Part of a small language model's weights.
Architecture: rotary positions, untied embeddings.
Each number is 128 + 24 x the weight over its row's rms, rounded and kept within 0 to 255. Layers, rows and columns count from 0. Numbers have three digits each. The size before them is the row's rms in percent of the matrix's.

# gate: layer 3 MLP gate, 1344x512, rms 0.0411, rows 604-617, columns 320-383
# up: layer 3 MLP up, 1344x512, rms 0.0432, rows 604-616, columns 320-383
# down: layer 3 MLP down (transposed), 1344x512, rms 0.0422, rows 604-616, columns 320-383
gate604 098:114098124138134132132139084143138123108156147104137125114120115139140137152100163142141092152148143158127144145096137103147102104148136149156135067111076101133132141128125107074100125189105100
up604 091:084110117149116143124157130136112146134138122093159129144134098117143142133119135140114168157137119135122129100130124184135085144140116178124125105153164098155151090069102103121154111131197163
down604 093:157139092122113094125129118126154092111127135115125136100113149111103124146146150131139114118118143131110110124089146110139134119111102095135131140117099167144136134158104170129134141134101077
gate605 097:160102148128170114128133101165147139086092192127138142156090122123116180138103129164112155140093134121105139086095122131104075099103097139182118146141111120163133081129141115154126102115118099
up605 101:128130104158167148111121134170141131065139158142165130130094124130164104114148127125123131105122176144112097078112138168118088143164064125141087119156141124128117101134144152089112134100113121
down605 101:101153101175179138112152137171143162121132130132120106113091137140131104168155127126126121123140160150139097123136131119124116153153132088112100125115170135098094150101136141108089118108114144
gate606 095:087108112131152143151125139103176123127128149092090124103117147115091113133079137140083140105145136124111159128176138182123119106115140097119135164098141126123124142131148084151132107132072135
up606 089:103138139126119137117179137112136099113121143159166095104102136100082124091104120136097157134137117137100133153137161117113122123117145099173108165151123143111109126152166115094125088142134072
down606 090:130151122142132129145124163135152130172098126107150130107122127118110114157144123125124136103170116146137128149138121143173126110140133126145139175119106139102148123133129116153133131140142135
gate607 092:127157101126133157113146125097127129111144143135111134121163115136114126119145123154153133107116087142125121132126141163106104117128085117154061150163152122137096097139090106134122178138106123
up607 097:148154089144142158152102132126143103086139134139131161154106165135181091091142122136137138112129124151208116117104098146179148111147075150110147100093142148146093119169106151102110117120149156
down607 096:106114160118131117124098148133139123136118121105151112146080146117141114140114140119089123151141153114119132126133096106135160133111174137104171109094122121106172170127139152105147105122161131
gate608 103:145155089089100128111123125105146134151098119122130120130148081144136191129064137139148140123093160126112168171145109138110129140107161130137122175172099145138162146131116118135118105144188177
up608 100:068202153073103124130090124156108181102180116146127146108162122159081162118130171107108137102119124153134152123152118180151133130143175154136130151138138117181145155115129110108177116104179104
down608 100:093183152113124134108118163141100173095129126136135114168120157166171116106098106111135132143151090127128091071100139097152150115142141113121136111138147121139094120134128148085172097146123092
gate609 097:112115142128154099115126135106139114167139128148170138102159118160122145135136132192085125148142128129125158152159120117128100111101148123130106132165054143098115091105116112133144120086103136
up609 095:113103119150114124124126150151109109133105157108120092123133104113104124153088161097125136113071137137095069106162101164098088154130144121161133105142176137133118169128124124146105141151111102
down609 098:091138141131145113093111137086163115152184135150176167101171080141098112122151159157098132151114160166110121164171124166130078134131152125122113104147091150144102130128110131124122100085114150
gate610 101:155125115123142135112138146123128090159092131082121091125144155171159146148119120087146090145084090165121110153138161140134125174086128121150100146167136172121150149109151114147121107119162139
up610 108:048083134128181118142118131107120119128119136136162113106111088156155138104116107189125159138084169104116139115107083143126146139124166096106143150100149079154168149113129137136109141116168095
down610 105:130064114139106151121126123139098098209149128138159106125114132138148142143101119136115166135075148138130142101104109154126125134117147088138118124140169155129181152139138122135098094124112106
gate611 104:074129134125134113096130149135091096144116145129127158140101138148142162145088115100089103139124105133117065137128125121092129139124120137112121159083132117107143129112116153106144108140116083
up611 100:119126103147111105160144155133127137114166119093140085119135151118099185121135140107137159127139117126112094128169170121138147138123110110080130126112131130143123088103129138104156090126095108
down611 101:122099162101131132105123179122107091135160096141127127170066111157133157112138164113154173146091129135117119148127112131142124157149140143133159146132128103114188106095131111120127097146108104
gate612 100:123121102116135164103212141177126124152120141106115116115104118166107145081148095142120143150116099093114114116113113142110130113097124113101116134156128116133184122091159092113121117109136101
up612 106:111158136144138147061127078103169091140134096119162118091139109168148085181102108126132129124132114156132179147134116112132178127125101150129159128168116153133114140134136143180127130093146141
down612 102:115165111137100139089094135107140092104138103124150130137151134115088144154139162109113144105108123176138128096161106104100101120133124135108111183159100134119082136129103137157124138151129144
gate613 095:137139095109143146122120124133074118119112119076152142123149108123083125104141149145116185113139120134077118107134124144111127132111146122155116134114116071184083137132103146132119164153127097
up613 099:109152118156150128099119142125128147103140164169126119107110106148084160150112117142122117163161130166139099124117143118123112130152187157145119111117184129098132155119146093133137098133110129
down613 099:134148094144166142127153147125085139104125147134140121094113094137066139088127127112109103133149114127119130127079139144118150146150182104140134118121142078121115148138108114126132111185132105
gate614 112:100127147099129103117159159112112109108145108109103108127131103147121129110095119142117200158136094107101156106165110097138137142097143107101100159131139128151100116147113148105130145146144168
up614 104:110125144083128163131146178102098154097151098113113108148198130104123134146122132154127164106125093136122134104142101095150140174083156123120114156090178095155143166148138127164167141117152168
down614 104:131151121131164144151120115181173150167141143138132131186127141092143150141147132139158094140144116152099140122117165152130130105134112151129156117117101123108117110125150145106145124120079076
gate615 098:143151086116148113108130146164146129093103187123190095154137093111128116096131134121082130064160157130113109129088137114102150098110113124084172136137114123125144111140122126145112114170095134
up615 097:114114138130107153124113131108140185120122123138114149140126119107139191189104168119122144145104147154118129140149188130121089133129116107150109145144161130111139111089142136092176177137140114
down615 098:118135107132123130124136104152204110082125145147186144130129100121146124169121152101110166094150151115110138126111114139101136126143118101114156161138137156114134116132128097112112143157113135
gate616 096:134120157177139151107148140122153097120127139125128097123159172140085178175095157118119148137144121084106101156149149129104109161098130105116092161138111151114121111123121139107118131113132091
up616 095:147158124124163119165152120098167162147103145077163145131129121139168138107137110143123101149137108170123143151156117127160142102147143157139185077108117068132163164126087173149106151143116152
down616 099:116119120122125121143159116131141100154124145131105150118124125110163153127144101120125144149130115134109113117128171133077100163122119136123134123139111116151128156132116158103108133113106105
gate617 099:115114112101161173149111160120130110106163103176118103191092165100142114112143145155121116104166139081146146113127140154117115141167128160129124127131115134147128124123162091116115157144142088